From a checkpoint of a small transformer trained on Wikipedia: 8 heads of 64.
Each number is 500 + 25 x the weight over its row's rms, rounded and kept within 0 to 999. Layers, rows and columns count from 0. Numbers have three digits each. The size before them is the row's rms in percent of the matrix's.

# layer 13 MLP down (transposed), 960x320, rms 0.0726, rows 436-602, columns 240-279
086:526473475553510499512508514511531537488513514487511506515508478501458495491480443475501491505509542527484535451495507471
101:504474478504486448479484475440500508511458533504524518493515481535492512472515484500493446532510500508475498563516471481
102:474490440478493536511482489520495510530476480513511495467514469459486494460498503527475505449530492482507526539454482513
095:512469494522534483481509525541532511487463510523512491527504514490451491507486519527500539541459528530494524449490535534
089:490509481493526494491509501501493532501495561557470476481473500485457468520539453456504548505514492500552491507535497528
094:496494506557536516500511528512492517501501494507506500503527494524477523513489495521483496511498540481527541491474488498
110:504479506540508514517538489461506527515493470482435517499528524483481476456525538539480458508524528521484489515512522533
090:519490489509506479517509480477497526490479499541455472490504527524499528501505557547483471450493513527490456487523486497
097:470486483483517545540520479521501533499495495530516509520511512477480438498482522523508522503495496500469483479483501491
103:530501516510504506454522514444532499555511494471495500534523522511509472471504534474501449478535469507502489504492541511
114:524489526530454542540479490503506511521568489528516507557516484483472529494527467542432515499491495497522500526493515492
069:517442496585517514469478534477488502492514544469503526466501469506485524514496480472481499528440474513531520505478507496
096:482476542504466473513532483548478514451515479516512527498508515525519488506510487523478498488491465513493538488545521540
124:501471490522488487471513544527529529484449526517543527488530494480500527502512493484477523479492479477514476461463472503
089:485491470479510491530494460483534496476523525504480511554500551524444523503431513500476501486512478471506541501498509493
092:511514479488507506479529494497511575484529519506523493487517489505501516494465548470480515490487524481519501519440526508
128:529483528486531553494466488484494503502529529510483497506500530505491538499486489468483502505476525475526502508496529515
102:491533521523493466523492498520510484538504473515497444511493494498464529524501498525503477490567523496491523476486483454
097:473461511512486530515489484531471489501487484515527463514463529491462519484501473508531530456512448465496496508477512488
111:545503527521523473482524504468502508501490516511480507537501481523457514502539551476456520516521519529511450503476512507
103:508504475476510521475539485475491527552480535439503460514536499485471478499444438440463545534469474504462512463505496489
105:555459496499488485477520499486503496509496488514512496501510529475500447458480509526513492467488513496508520459481500514
099:529503497523506491523514507486467550494522519487498509470493482542463508493475524531497480467491510541552545493496526478
092:505510514521512529517455502485523518501435490537475449477512490495499458442474469537523458503487507493484567485472534503
081:528458482480470535468502439494466501476518514471490540527519511473529452513509520511482480477534523488495508487557513460
080:489518500626479476509502495525517502541505492558499515457485506490444472477500515479506492486490508483458503523498497483
092:491545525460498487506491526509501488499522516523483494504484513510496497541495485513515478469502502504501475494532467545
075:494533496529498468466487504480481487530486523501497469506485562520499470465487533507531502506520487492496504536472506485
107:483497501485475542471530519505509537541545505466525504506449471517426509517479494542483503483494496505468474484472444497
091:486499488476483468450534484420506522479467500491486492491504516491507490504559487513472466470516491553477501511493530526
110:506454484492524506499493448551452502488483512444494513482499532457488486528509486492489526505458543504503536499500468458
096:496478516504496487480506492489486559472532493533472515500451498479481498479486515510471485518513525510518500509519479538
092:457497530540531461463534528485486512446493484501474555482468489497476514533515552513492523449542526492495482495455511476
100:513495462485508496556549494482516532479487505508473498500470526505451501498456482489481538502464528481501529464511504552
088:515517546527477550523456541490509496505535520509491496463529503502506481512481484478493464473492521524462514479537479548
101:472483497447505491489520488485490434506512524477478496503497495541522500479482517519507506567509501501494477500524501507
089:508504506525485528492529503449512524528541458532514503482478514493528505486484478482467523520487488488512447495471475513
075:506515512541512504507481489491490511527532497511511513524508457481510528487522494480521544522534494502499523528529460524
103:479509476474479471503475463464482458486486486527459513510518500520564458496478538525510478509503531517476450529480450502
106:466504455497510490505507475500499470485498492561474523555448476473506531509529489485469507502460506489495484517520518506
102:456476515443520516536499508509494496512491527527474504453543475538487555478499508478542520491484471478567496498492474527
101:528494482547463505469494464527473532483510496536499513510520495486490530503517550546510473503506456471504503499504487502
105:483517548516550462461502512465468460500498463485544528481487508522476497509466513499530451464531518499486518538501448474
116:501505478501520474535491470466459511527481460512501530503508508507492524540511466492493491508511465495450472557502485517
100:484456472512518506524479474491512487472469485489505489486511488502450494490505546512473455505535505430502514520550480528
094:490548490507493537553532485498438456460541504509462483497492497497532503466503505446481457505523494483526502469498468511
102:433514480475481525481504492508521513461524511483487509512497480478507504498455461522496539482453490489508485499501481428
098:519524509479478407490487495552519558536525472491506522503491502497486507505493476501489493521524487521495534447482491463
098:499471491535492497521511518559476495499518528470470527497491522520508475503494477496484471491485488527505492501460530512
087:526501482505505502446494488479480487475481470516522519507483536501499515501462520537478490507502504485510513479480493528
096:468494471516500513526522487510480501511491510492519535492523515480487497509494500457503507500523520474478485553501520501
108:513470468516504483509525513487511571510503548529512510509490475467444492519536512501540536506507483504528515468537496485
083:495524518484521456442486470480482540501558489464499537558485497479431459507453515516499468479510516505526513478475474507
094:462514518499492505521476499491473508498478493504460485479513548524464526470455564496508513466530500487495467500500494516
097:534528518465472482534497511550505516499515480467551498492487486538508504430533508476526434499544480528489497496525465513
108:479483505534472524512486523490498483481498507520527511508519525498533496475521513508571513480480505443504499474462506481
092:502503467518462502495476521502525488501481480471516474496528461488494541504504457502506517494463515506473476491469489471
090:505521532507489479497464502524502487475485494546497572503571516534483492516482493477543479533490487518476497500516473487
107:506518503497486505519485538495527597501476518523488504504494502476579526483488509490527468479511482514503553497490536482
105:509488492510506485500495483509488470486509550538527500490525504526483502490531479469497477463517494480511551527452523532
097:547506513529539484536521501513503505500479479498491498474535500526502522502486488542494470507563535472508495492516486531
093:484486466464472527543491476467504491493496506517489488548545516484497475505466505499484490441509523541516470431517519532
102:453529486537523546484514508522499498450493477527562504443490498535509476532490470459527481488497532468441517533495489474
103:497483504519530514505503519498494532499512477483529519496523520519479455485481441557520529464482432502489531482482528484
107:512520497512496511536477489491452498485503510482491458516457491491457516501505470502507495534495497526500528528489522472
097:496505507533509527453513482508443557541533468474525522542500514500474453523501489494472496509528538466508476519490501520
101:463501467458504516514508501520494475459548503502502470451514490484525495491516472455506479494472542475518496531483477487
102:483505479508496475500492473494524499489517515486531514517522505479488493476488480532481498494481521483527471521553511520
091:544472493500538556507534482507524499440489458511510469511540476495509494525480503543541521467501497484483493486529475494
091:471524484510470501492510466519483556487488457502477491552491496513469490571493439490507505493499471509543493524470499518
111:490507506525489486534496492501463449521512529511501515494511518504499542489499496477482514488492457514524494516514472495
090:476464509516497460500510510508480498549532458457474493474490518529511489485523467509506469477519486524488477529512489484
108:498496504515541505543495499512454479517484518493482540529462497473482502519485486502481488529476535475502458515493542504
088:506496480553456445462496492503474508504511440432501533511506471509458524498525498520478507541498467503505463538490503474
084:517456513508519519523514501515567509466519543489514534480493493509475523517471492526487516495460482531547499509458538463
085:512516475523485535503452511496502509514509497520495517492507473480549513460476534542503518532519504489557509477492498498
096:504487483492531484511515474527489467557502461475500465517476517538512487504528510454487536490483517538487469545525477499
110:511500519508464517473525550461512530455542494494509536495521513516486488528508549515520472470524464519494495528466515481
104:500483490518463499482455467535526484528469502492458508471501521510511472505551528486538527503490525519504445502478468501
105:485528465500469505490503516475499511497506458498517505535509521471548444467509503494473490469506527475497504509521500503
111:513495503526503539479523429511498545504524498535461466484476486495477534503518537518533493510487508468488525471493494484
109:558537515453467491499478481508494505538545516510537479463505503486464505493485504458498499523516494522464537504556467526
101:498499493534514501489525530501516465474442519480479524496516491467477514454530480480532503464475523526484505481552497502
098:481481476484453508527542482490503496481564533490507524495473470508471490435467509518494535466476497497484528507497499502
068:499428506602482534499472537491496503474499520475520519453504473500471533504494476497475509520450472514527522500477522489
096:477516511482505453482474479522479475524482482515528463521494491454523447507484476503488484512511504516504526486466490518
089:497480453479498506506491452487483486479502511516452517531491546520510516543474519533483491481509529498502511508509455511
094:528498526504484471471491495503508548473500513483486512506474486475525500539513457514489499440467485475512487520442562470
095:513479476536495545466493476550489501473483501483470509515491503509571477501511483507504494497525492508505463464496521485
110:476482479516483483449482507464502536460507499512497470521494486473502490501508503480502486480512520535511518460518484495
100:506524493490548521544499506546483503481508439529501477485496480491511496527521534486505546494520536520507570494493512492
088:486486485526491466529462520508502507523483524508496476514500503540498475481501508508493495469523504491493492498496476468
095:502483491525482463509518509461509501511554484454496504520484499510474518470510448487505526534482519512447499494498523492
109:498480504511513519438497514476513498498527519488529533511504496501487509521478502498482509511502511492519483504488442517
110:482495498478489498480479521515574505458493511483510472490443475570487499520499496513495505517465512522489491511466480489
106:525549496475498486513490526496521517493541497488484442483504471513487483497468472506484467464488536511487519540474481542
101:493504537527477502527486530527481532551480497488519506466493492554443516509506504497506485459492504514514506540492464452
086:494482475533533544459515488472498502480469515507549446490506480520539467504481497519523460474518468510529470492527535517
098:496477461523528544435519475531512473510472491507471496507478507505499506499494534503481483541483480484478485489510545543
087:491488521532520461484479485474498527500488485494501538496539504507479502518508506541500515500495457497517507458437506442
109:490476504522502490492560451523477495525490520503496459499495489505480548516515465514532503529507458490512503486510500501
099:531506474500528535498470495511510456514481480493496474515514517497508452487451543525541473514527470522473510526511504510
096:517516538494517503515511518471520495549520539489510492514475513526476509497497482515478477509496488490497539466508448447
103:520533487497532517517491506499471509487536458491483512483531490492471500520482459494496477506478534500523520493477456470
102:492517498535474470488495507531483510543474494504491468531526478473510513514474528497501495540497523470506468543487523475
113:534485475480465524493472475484467499523491501462530455475538479526494478487485475495523494477506500518461504491526449492
102:462485456504515487526500503516492482462491483525499490500510477523510472486526483537505484512453550528534468476477506478
099:505513530487527505523499496495507499540519472499505530490421472531516505452460535501511468498504512494518533517515518538
094:469479461516491491499541475521500485477517506478516475490530503490489512535516507503500518530491494508495515525527492489
102:489467521501541499502481528523526549514504492486518511458463472520492485558489500506506512466505471517527480495474475500
113:525505508551518512521549516511481472500527503519531543488475484513480495531533493545534540466468508527484437482525521545
084:478565509407510517497568494507490476487523483509470518509476525534502520504463496507529475549514521479497513472515506503
119:536513507503510501445459513501495490488485452477496482536494525515517498484471480546536474515456495508585485517477496485
089:508503518495488536480535519494539507461486568537482468497497491531474511493533522558513488486509489481501490519478504504
091:482538503479464504495531506490518485540496449482524449492516469538535463491487485501502497453521522485484522493544491460
097:496545495484494483496506511516517530535444499449501507540508504446509516490514494520500517483511499485516497465508484492
102:520470443550516503474501472470520528514512487506501464499487472514525516482487490512516468502473489494531522493533504496
108:496471512537548522474552551496494442528481484497512498477487521482505474509484517493526533472482505523449512474528464524
094:499510454511484499463477486457517504496489477524514468534485510515516459535516510514499442483530526486549488499524501537
104:503492441536516468525457470519497489506498487468497509478538489493495497527561452504516471498454530524469498548509517462
097:445540497534491505525472473503493517498535507466463467501498454518489521542439485503500471474475443507483507525547479495
085:516490506530438509498511471545520512513501535508517437518514513496508457473465512497521489543517474522484510485523493515
100:500515490516476503452502472485512484501495482500490481527519513496533476504540501514501472493504513504501507496467466522
098:490511508552490495513494525504532493461476465494511531511505473468481484446508493497472476502502520499468541527539510456
097:433513517549493518458465476463507544505449460508429512534469533508507533514528491507463473497529533505509519481515582537
109:485517530466463509530524517430505544508503536501478520496485483490478520502550523492520511459529516493527462476504475463
108:544547505540511532514494450467486498530518439467471501527480540474447506502506517491472475499489487479510456503505513526
112:466505544521526458511501514497440481466515488484533477467488463498507493485470504517524491513483539494496482487523479520
085:486469456495533518495552523481488491528478490507495507485492486481464488488488540536426486467533515495517517521526529502
098:474523486517533477536506492458502585497514455491538452458478502447477492467465496481436492509471519493477504489494507469
099:485543489461515502496536519523473486522508507528492486500508439493512478485488442479470473514513467491486505540472448473
107:488484507518538502479486513516514497473508464461499526486491497497465507504520472518481485479498522486493528453484500508
094:556527522485505494504494507444537519511511526508485526488501474518472482469530520480522475498542526488482469510559523486
093:496488510505504486547464476465457493531469478471459482509501493503483481472500485503473509470485503518476510477528508499
099:469516598513504510514503545502485476499489495504545467467504520466488466519467536511488449469517487499509482504514491543
101:507527487474461470511522504531510511451502519469487495485506507490520542504480515535496503492510459516489489467521499493
101:536464511469491520454478542484528484487519519503478493467490526518513549485482485478499506531479480463528501517523483541
098:492477490519499492514491480487505485482480473516511500455499492555470530517512492471438503540460496553506516494494455518
106:458518510499487501495494491520528529473508491512495455524514481484508518536513489510481516455482447470506480586496523532
100:495495538519505500467467530457491475503525536475480523482452475504519488515511471516513503495474517539485493512485484526
108:523504506505484469514485485487497511470528528508514475513521512517449500532511473548519482485502526526490486528489513504
092:558481514563537469518522523490505485478516492490497435531461509498482526503475482486489461532521487496520504457499487520
112:512539490454537492480557557530499519509529501501504535523501439491489487527477485442531501509501534481534468461516497509
112:539477490565462510498517479491491503481527498540534461527499500421502444487514512484483482419555480487494476499482513486
091:497525460508502464473528490501494530500520523485455495514464487537504496503507502556524467531546500484504528511462488522
096:496566537466480521487505528486467447504503470495514497500513486501517521544435458489475492495477500519489536471525497522
092:516539457496448479512495485529503513504528527547522486489492524437474497473501539499538566480504498485459513524472501499
107:518500531526507547500532473516509488512500502542500527472488479473528493502530529494501476498489522494528512535495513526
119:485493522516465448515535517478483542477485541532518510429486530485480467490504538517497483503529465486478481512471524509
109:502520547488511467487480497481481546515503515479472536511521498499499516487486485550495464486475493467504487540475493483
091:494517461504508482501524486490475512428515530526483476510502459522477534521482546479484473466502513511476536502519500518
087:457534499476481485483538498533503517535541467469481494506496494498474529476465509444511494464504494500485505534499449499
081:537527485503544494467466491481505485490501531541506483537511507525464520518494492471492530465505524445512517490501496521
083:525512491510497465474533455507537484493515479490465509544531517521513488479464519501492464513516545488477503489461531468
093:507505510508523469500524507461538510530510508491509494516508472516500545459537520462495453516523516509504454543506502470
094:518466501518501542496489464500526515495538515502491501485505478500465507527473476538513504494463480521529473486485494515
093:459511510541529468507522499475504529479493474501492515453485470489481555475496473530494505471529449516517509515510533516
103:478501553521504481517476484476499448467541528472526515477523507505487539508450495470455526537508514484497487516487523533
099:470542485519471489562517527508498517515494502477424514511494506477562459495532465518477520500492463482500472498514506479
092:492512502532532524517496518486495487516528481468506492493514522492544415513489550487539494513530524500461492463506564513
120:491491513538502524474483503496505468520510509516482537513538506438512485454503528498521499469480473438524464491472510511
107:520510538503466489478508512491526500506513495506503506513491507507488493489494531505483523529545513524532475490473524482
094:535523522487520545530494525517420493526521499465499529503547515512503476494457502461501509485497460484430521501532475494
091:501493462542530470486511490507438431528520501500462458492509489500509454502507479477463509471476522483484516525476484453
105:509493476484460532512519544512495506502487484503485488470473486543476428466486504482518507480475463540518469486447500499
105:508464505538528480515487468530487516532516473490506516512487514513525483542502477530537479479503513563466478520499466499
089:485483505493517473466524496541509488508475531538498499469464495531479515499538498507501461447523536509497490518500471504
# layer 13 MLP up, 960x320, rms 0.0754, rows 437-603, columns 240-279
101:483485466463485487484462491475520453489529524483540530506505531424521490493497505466492507517471475465503505476469493519
100:498483482482520491491527530499478492499506506492481520479497490531519475469516474443527517491545473504493554508494514464
095:526482500483517492512464510535486463506494514511499487478519509511495494545484483507538497535489529524495500508492524474
101:509495563497551472481515473443461546515508521477484493488493485481486520527499468448496488487523505496512486546504511460
108:499484523501532518489476514502503521521498526469489504487484456529504511553477477462481466496474495582525532519476511522
108:491478485464500510477515488468490520494527495507551504497467516501489500498461456522508477489449488504528504497519493453
084:469502547483460517476487495509430490486512498479520525503460518479494503502479501429508491516471495489486477512534476519
092:535494491467497529479495539462491500502514515488515471464483455503534512519522483426476483518492511528466525511474471507
108:496473543497498522515476541469499524498506502489490485497501470542512497519516500531545488505512511516476568480465590510
110:485505468468503460477493529497473524500541540480448515489459488508492526462460467499507497495495504487470494532529538516
075:512474532510522525455481525469489522483531526453479524465510491513507511522487459461487509548462474519509498521510459473
104:445466529485526517480482479467516530506513521508484515484532506468501489533470482490461475498474493506538479489480531527
119:495476489494505544440525515490517536443484482507519496528533482470504553486523476481518512525483490478486487497466486493
083:517494543493505522501494481495528516498478487467558477495491490468510490534515487478491481548487507505516509502478464507
093:498461492493526501517507511479484470510530520469512507506489512500488519523496469475519497488501518512525498540549502464
117:530476543491490508508453513486476531507542510513482532509466519466483537515500501506491437537479454470506519517515480503
101:525481519481520479499467520540454551510522505516525514503475506476487491517459465479480485484511480459496514502494462499
098:475482506447505493519480496518501508476468522462541540531481481477443516501469450452481523557477491538518514513523491488
109:500476570474528545468508537482510527519484491462467513517488450436467517452420464492517513517450479507485551516461462503
101:520433536485516539464522502467530520489519481514459537477478481494505513518493515531511508538492487529502486509459512480
095:518473502468527489461493521478408495489515517460490486500505481495523508500480493496533471512500483520516502478532440488
099:520496545496508530486466538527526547526490518488512500520481482499476548477499489460518510511459455472498528519426494515
098:528498496488494520506532510494492530498498524495500536489487521488494549524474506536481502506481492493543451496525504462
078:494512519492505510525479522487526574497464483461510468466501523525434516482487491483478493517504493508496529519438497514
093:492475534524493493448465517467490513487484501522442482517530525539504501527481481467465491472469436521511512534492489483
095:483487476504514527521456522516477534499469516486483492500561497502440534519503492463500472496528468512548543530497518509
072:483523542523486548505467522512506507474470485499484510413509501523474515509513462536520506511507508489468491480497476525
104:518455499476520470481502541502481504518519523485491521513463480532512546492502497507510518528416522523485482505486515522
086:515498526490473473512478554505475537508496531486470482470472492473514488525503484502477546522488504469491550479467509516
107:487489545483491526482524507526450478492513520467502480494456487500476516509488527524508501548451472464545518525498503461
095:519505473481503482443447529493487485539519501499464510494485480504484531474499469501517480547514445555509492512537476535
094:492492453485551534498485522483499510500483499458507475476526519492462498577464467514476520515521484561534514528511506520
101:536515529493528503485467490516509472494489488512523512473505469526506490516537479496502503520518534472505522520534505488
097:481492528509534513472467492483524455507447516521445510452495453554497517509467498450514526516427503510501532527509498486
107:470494551504522516505521486491518528464475506501489501528458473488506523502526504513499484508500448515445512528507461441
095:509477539504506512508475505518460544461501481487456482500519505518523501492512463543507484473501550500495509528479481481
101:489455512509517533477507496511478494535501521482487508478470493482480530530500497482501495493470479479530499491517494509
099:470489536490480505529510527478549506484493506496512517446499447552460486522515526500496522537484475545531467474439513505
105:521495475469541463467515493509516522484496502482491512516501525482470511515484498463504480504483469516490533504525492510
107:549474513500544541524486498496552534448489480501496504482465482496525494516496494500545490516503530532493512482522499525
102:506484511492486493477473539501519463490523501498539493437526480500511525478490481513501523530469473494512515492475508511
101:499498479493486512506495550456483509430526543494518498469488541552491489533526493526467476521494510495484522456497506489
108:501467533492494511463502498493515531495525536474453535489433478489493547493517525503493486499463479488474527523474517487
096:497495521487498511465488528497500493473499536524516506492502465486507523498512478551531537498505500514526473480437525518
094:523492523484517491500517540508515490515514484486508503511509498475516520512537469491472544481509471546506541552526468479
105:481487502481529569504553501479514507493542523484491458516504506486514469479471480471508524483471470508474514533522495504
099:530478517478495549501546512427500513540490489502520451525514472476517490471506508479547488524443491480550528561473508482
101:521490507492511463491507518529500491513492545482457529492519476508475539462494500478508513538491510480504503537503468508
084:517526515499516496468485488509456466485451480498515481531506490506515524506506489467527498501500478505483520530541526466
099:480512525503498483517482464501512521482504532518470482530465487494494499503463458463480527494456481498449524509476467496
107:503463494500518482498503517474507496509496557470484493499512469507519519575490510470473484517511516496541512494534513481
078:516493515519522529499519499501520495559497504473523485466508506476477479541475446511494484556499490507503441526506495494
095:495477487493515485493503506487486490488526486516527527473502492478500513525498449526516457508519456523529506496483491505
101:499523509472482470503429487474482533464497511489468487507477508480493547511498472460502451498506492506479526506491504507
110:517477460489568477486493523534494448430532538539479530507495501481466517562474514523516531499493481494493512515524512484
092:506510506476541471452498499480488478508512502499495524508475515472515490504521520434453459518526526477535534526515574514
102:480468528523508498484507476497508536474519526494449501442492504483394469490430519531467490497498502488486498460481469453
107:496499528486553494500521450517455474509497503512532479525528487537505500528493484495510451534505556507516521487521480444
104:512474588496509527497492471519510513480552546519505521496468487532519485472491469512513511513453475465508504483495471484
096:510484495504517510507504508464482472459493535475475484484536498492486499534502504519451528509446485484504491503489499465
091:538503548474543464445479561501511487511522550479464507500478476513507507500500474525505476508479500536478507525485493492
099:491510525420511493487482490491514545543544525489501526513464494467489474461477489475526479463468489475507510509488503508
097:495508530480502480517519488459475537506501528461474518529516470502508550569513514498510463540443527496534462534474512460
106:469496517485537537454501486509517491474472553515472502493507461511505525495476482500528518566448492495499475522457512477
100:483501508467495521482489524480486470544518514504518532534484454526488558507494433461495480557466522538516529543511516532
104:517517482500475472469495497497492500502511548491505475502481501521466518528512454476471505496489455523464516479519466502
107:487503513516470488450483526426511518485501488471518459494484423561506509508513482530491503533504477524506503467472561471
091:528497474490504483542506550517486500490521497525474488489524530520456513505519534491465502480515502494520500517504483521
091:474493572502528471498458503485438507520480485495506520496489492496493458512491471510526472523502487489507462487509495473
113:498497506492485491476516497464527497476469565499457469534508482521490539502513492534480503499474493510546490503527470453
096:515486551491484472474507514504507535498518520528499526530443494526494494490509452504491522506498510519447522453531502476
105:500500521489525489499541485486520528528519521511488541504439478470476507532521515532492498511497498478514492506438548467
095:526475498480525568530506510459479494515481553501521507522478495478502482516482455482481513510526455480489491495541497478
099:505529525481519490491464521464423507521487499505473495519494521491519453492506528514494510518485537478445508510523468521
089:509484464464528537504466513533494432485507534477490503483519535538512459508475454515488485589507507478505533471505518456
098:480478567494554482486528515519487505461447494532492519521500500484488525502479502530527486489516485507496492523493481512
109:512469523491480521525513551473533537455561526512487494478486509474471490541504494519509472489469511517476471497496532511
111:509479527480533511500450566519501474536445504494484478464537564511477503489480508513493525505512515553490518539507491517
105:518483490494552474396489522505492518541508503473505474505520495521522520496497487527509540521501502484529533553496531530
105:500501494474503535456485494493500501478507484498476496486489474512515485533503491521508474511482513487517491525521494538
111:527494510456499488452501456517483489501505551474449525474501462501515536503486526489485521512483492452518536545496519465
104:507495500477506478510477512476510509509519471497464557482513482494498486495457496498530463472457492496486504481505488469
097:497493484469533515487541493499521553457469505539524493515486460515523525531498468500491509476507472474565544523487503517
083:507452503516517530451485505453476529506538526454483538464487481499523525530461459482491502564450464515521495543524474500
095:489490508456527505499447492511519513520524560483499535483548519532485461517464478540475529511432481457505535473479523451
082:502509484498509490468487514506430487499515518485463499486476476471484526462483547479545535473497462505504496504516515483
100:474476515474507507466468509470499520492496528493466492473515478477492478495475482478558505530435496536519483548475460438
095:517464519502501525432483498471484514485489496515465491481467472518502511517514457503489478493517461528489492490518486527
111:471469545493515513509528508516462497495543515486525540513518509471507538527428476470479512502470488483492510514526488507
095:472475513490530533505463471512479467507485529510526522482495518455510493502463494536493506513478450474472503506511481485
085:514471530511470507470471487490489526539484524518452503482503496496505499504531479472514504493500492492488446507478513479
099:455486511480547498506480500460516493517488515496503517476550535481506487508500472526495466520494522506495513573530559479
106:488428490497463522477487518539525519471496524513505529497503468468498501470510480522570505492460462492511507474481453496
108:512484521483525504481520518434556514522507512511453554493523490504464521485509500505478497516451510474503539514479517490
105:480516474496523463434455560509512490512498494495527457501538503483511518474490500534536493524535495506491462482493504526
103:507498511492498487474487495497532516461505518500465531474497425519504529518504486498496519461473459456506526510525478470
093:527469466506493528525485501507453464526502513506529468537500493491523493502533506459506483563490474517475482475494501485
100:541481508476488481495469523496474511488459513515536501471480487550475527540523501507483492501492498497505466504482492475
090:512491526475490507486511532475460471470501544485479483519552511540541513509495482465514477471523510534489497532481513529
101:520485509496520496495490507519479511447530537479553505450508483480445512543467496514473502522473518458486470492472508527
096:516470474481530504441508504477503493527502536537476521472448446515506514494493499497479527495476464513503500519463503523
100:463495548490504479532511543481494544512501468491503504468455512512504554514450485512507531570502508492531506511492511494
101:492524511461478507479443500481493445501514530519499472522518477501512508535512503521519497500485487524527544483507526511
101:493473486485491537522492520526469479496491520494478506520475483469510519480525483533520467482485502491524561502487517491
110:468494483492557484465496460455461474520497507485502494484521493498476498507498501503476514485481469511518527484529537509
102:469470461466527516497514518496460493509533526471527521465493499483529487524521446499514465547502474480466510498519512491
096:498492469469485531504489498478498536518513491471488459494502487501505505496498501473514504469492477503539507524533501456
093:496503517497509509479466520547471524516491494505446519515466490519500534495455518445504504501513486517493500492471535487
103:513503512493502502502482531470514481462477530521523502526470493452481509479525514502529474519444477493469508438486485500
101:508491533497494509465491511491501548440512527514509473503514478492511484505495455496515523523516488527500545498548493483
090:499491470499519537447465514497485520488469511511528474499490433451510460499512458466502512491507474484537470522496523468
112:562471489483566496482487509498523485496509538508515522512493505454509512496468478464508501517484508525536523508507453514
093:487518454491522553480497540495442494548485495512484515496478501488471496535488494492495430523488515504500507501517476550
100:538508485492518515475498546493448495416421478504491497492483503526516521502494490492523504511523486565502510494517477469
097:500459459477502514482507540450464501468495518507461500494490505499488477523505479498494476521493543521554519448517494507
099:508460486475506577486487481447531563485508512440525519461507518488522475476489504521509536512513500481529501511547504504
101:505491540501543500498494486511516527506497517504512526483528531485493512539508482511517466539486515546551492554494518490
100:490450500484555486499484474459506503527539528497494513496507487526479464536450458503455522482507510502526488468520493462
100:503483485475513517522513497484507463488489479498479539468465496501509496523512514539460509513499495481518496523505482527
096:547504494465474528474512519520495471492536525530495509495434483526496498498498483531493485487485467493537526491473532537
091:530479504487519495472488498501494473484519529501510498516446484504495510499508466497489523508511486483520524484541503515
100:507475476487532534474470505485523522488495494505508487476514485532532551519522479485516486568469492523491489480472499495
102:483504511497486497472510493533502462496525568476426539483499505521512513506476468512493447551470478509523531487510463472
101:532508466497478506513499522515510496499507533529445499476499472524486534503503475445484499489498513465532563469467535486
105:483516520469516498468522512524500536508509529474501518446462469488473542534534516499467531529483466500500472488447524489
103:525484503463510472509515520496476503473547523513515491503485468495507541536522456501445489501501528503500476521467546496
110:508506565466517533492494541494484518528500489526549505492492530521476495513477519490504467510493514502517493511501491504
084:456486507510475517522509497503511532457521492476489540489486511537512530540498484476508441559453488480546446487456506448
098:490485514462512517479511478508502526504495515499523482523487510528523520467517465552490494460539432500541472516465480483
099:488510543484538508518521495511475497521506490501471535485474459495513485532561481484478472518527470531522510535529482497
107:501499494488531524476523499513487503491501525450460549482512481527487490522441529493524498510505493487508519531514502468
094:506494537499496530516505531529507472459489543499528442464507471489493530517475487492453575514460462497522498493453505466
093:473461483510508542459521518478500502523499505463500528475483516487515457496493521491478550505495487541487551499533493485
101:484508485476477568490496496502516500498534497521513471515455504508450530485539464503484491486526463473495465509460495474
102:498500485466507489461458519473482534510567532499536472532484426451506542541461473525496516485476503532489515474489507493
095:501501507484497493492464527512438460466480537484525481545493503442508504492497488496543498491484495525496539504544488515
097:506516538506524501498461501466464471531447498498471552500485500517497470514507490476467489515513490533514484565540491453
103:502475527482534522487483501483533540485523486508437467521474489486513518443489457501547478525440462493510551523501491485
100:501478485483509552515495523470483495503488512517544506516529506453479520521486507501489480468479524496556527483510515493
103:524515458472520508505532508490496490521472562503522484493521489490494534538522498504457518496460496499477518527481536509
087:491498483489529503495482551488494525469535486510468544484509461505471519485488504522509480518512526543498498499512526504
107:474481488493514514447521507472518488533463521539464495486519487489483510485457503513488529521497478548512467517482510515
108:494493508500489548535463542449468525475558505497486523507529517482483517531482457493486455520478508474531493511498501471
087:499490509503477510505487519506518492497495491509505521469514460497480486492506466479472484503463485539521443491492508474
098:459500516491506506504513481480508530507530515480475486486506481496444466530472481510514489498470497482483480536494450454
093:493498504476579511510539501524533510547495498470500540507494476454537512522490494465537519510524510516509520548499465500
105:523521490476522499489484523478519514537493506517502488472508531520464485531485527512450526490518487514528499509491484512
114:514500502466485506521463507471508541502526486473482526488467482503488495533479521486504494497465451489454495507483532465
105:510512529477504512480516496527495514474500496485463507496450459523513499496472492469484526548457499504533520556515548471
088:510474458502498542531488542510494517514472498440425504470510521511501508537494483489509453490517526498497519507500489486
087:485484553475514504515494495504488461494505508515509491475542546503479464550490476529466450500507516467513502482492511493
083:487471470519488532536475514501473471495464486493480506497483519508442543544473493552493459496499488550496437527502503504
083:488500521514559518516479482486471484531487500492522523469515521508468486523489510467516496532509491538473476489522477518
099:474505488475498458507469493494458524500525509432483524508507510504482515496514495463533479499490486501511474478511478497
101:490497520494523500467497514483485492482496521517499511485472514495460471544462490478479478523486509473490561536521487465
099:511466484493508528458463506523494524494501517466492517459525527520517462505492498500509467510491509504486484491496518444
110:569489519483496518485494510503495571463531504453505517550503458475502497490485454508528531517473469541506485510457530482
103:455511492436557472487548493499492506479511494491519517506515544524459568478491480507476468529474437491537485518511498468
095:532469526500496473473494533518501490530486536499498487489434495466485515532481482497528503508474495503522485461494517539
110:486505482433513479492503495453521560510520525492529503513511519518456512498444485483515477515490480483514513537501498488
104:526485512440509486498434493505511516469509492468518510502536528517508539498498447544507524488464488497551481553515533529
093:495447474492510493510517514522514532552524472485526451504522506461522523520432472519493488532510510492550481529497470498
087:483454528484502524510518503523503489510541486531508461466455453538516476511486514473480544507495476517504518503479527498
108:482479537490507509490468499537485510534486510528478483501444534473509498513437534489504481510499493503489538511452492491
097:502483522459479519504508542453490504466532513499492507531502539504524517494521502483505489487479511493512509514508499532
102:517512486486526547535442528503502503501435505516520491532508524522472562495478467467481484513530535513470513486517505515
096:489490465450556493507439543501500477481477515510463503496485497491509474508476477514542520478521507549491494504499467479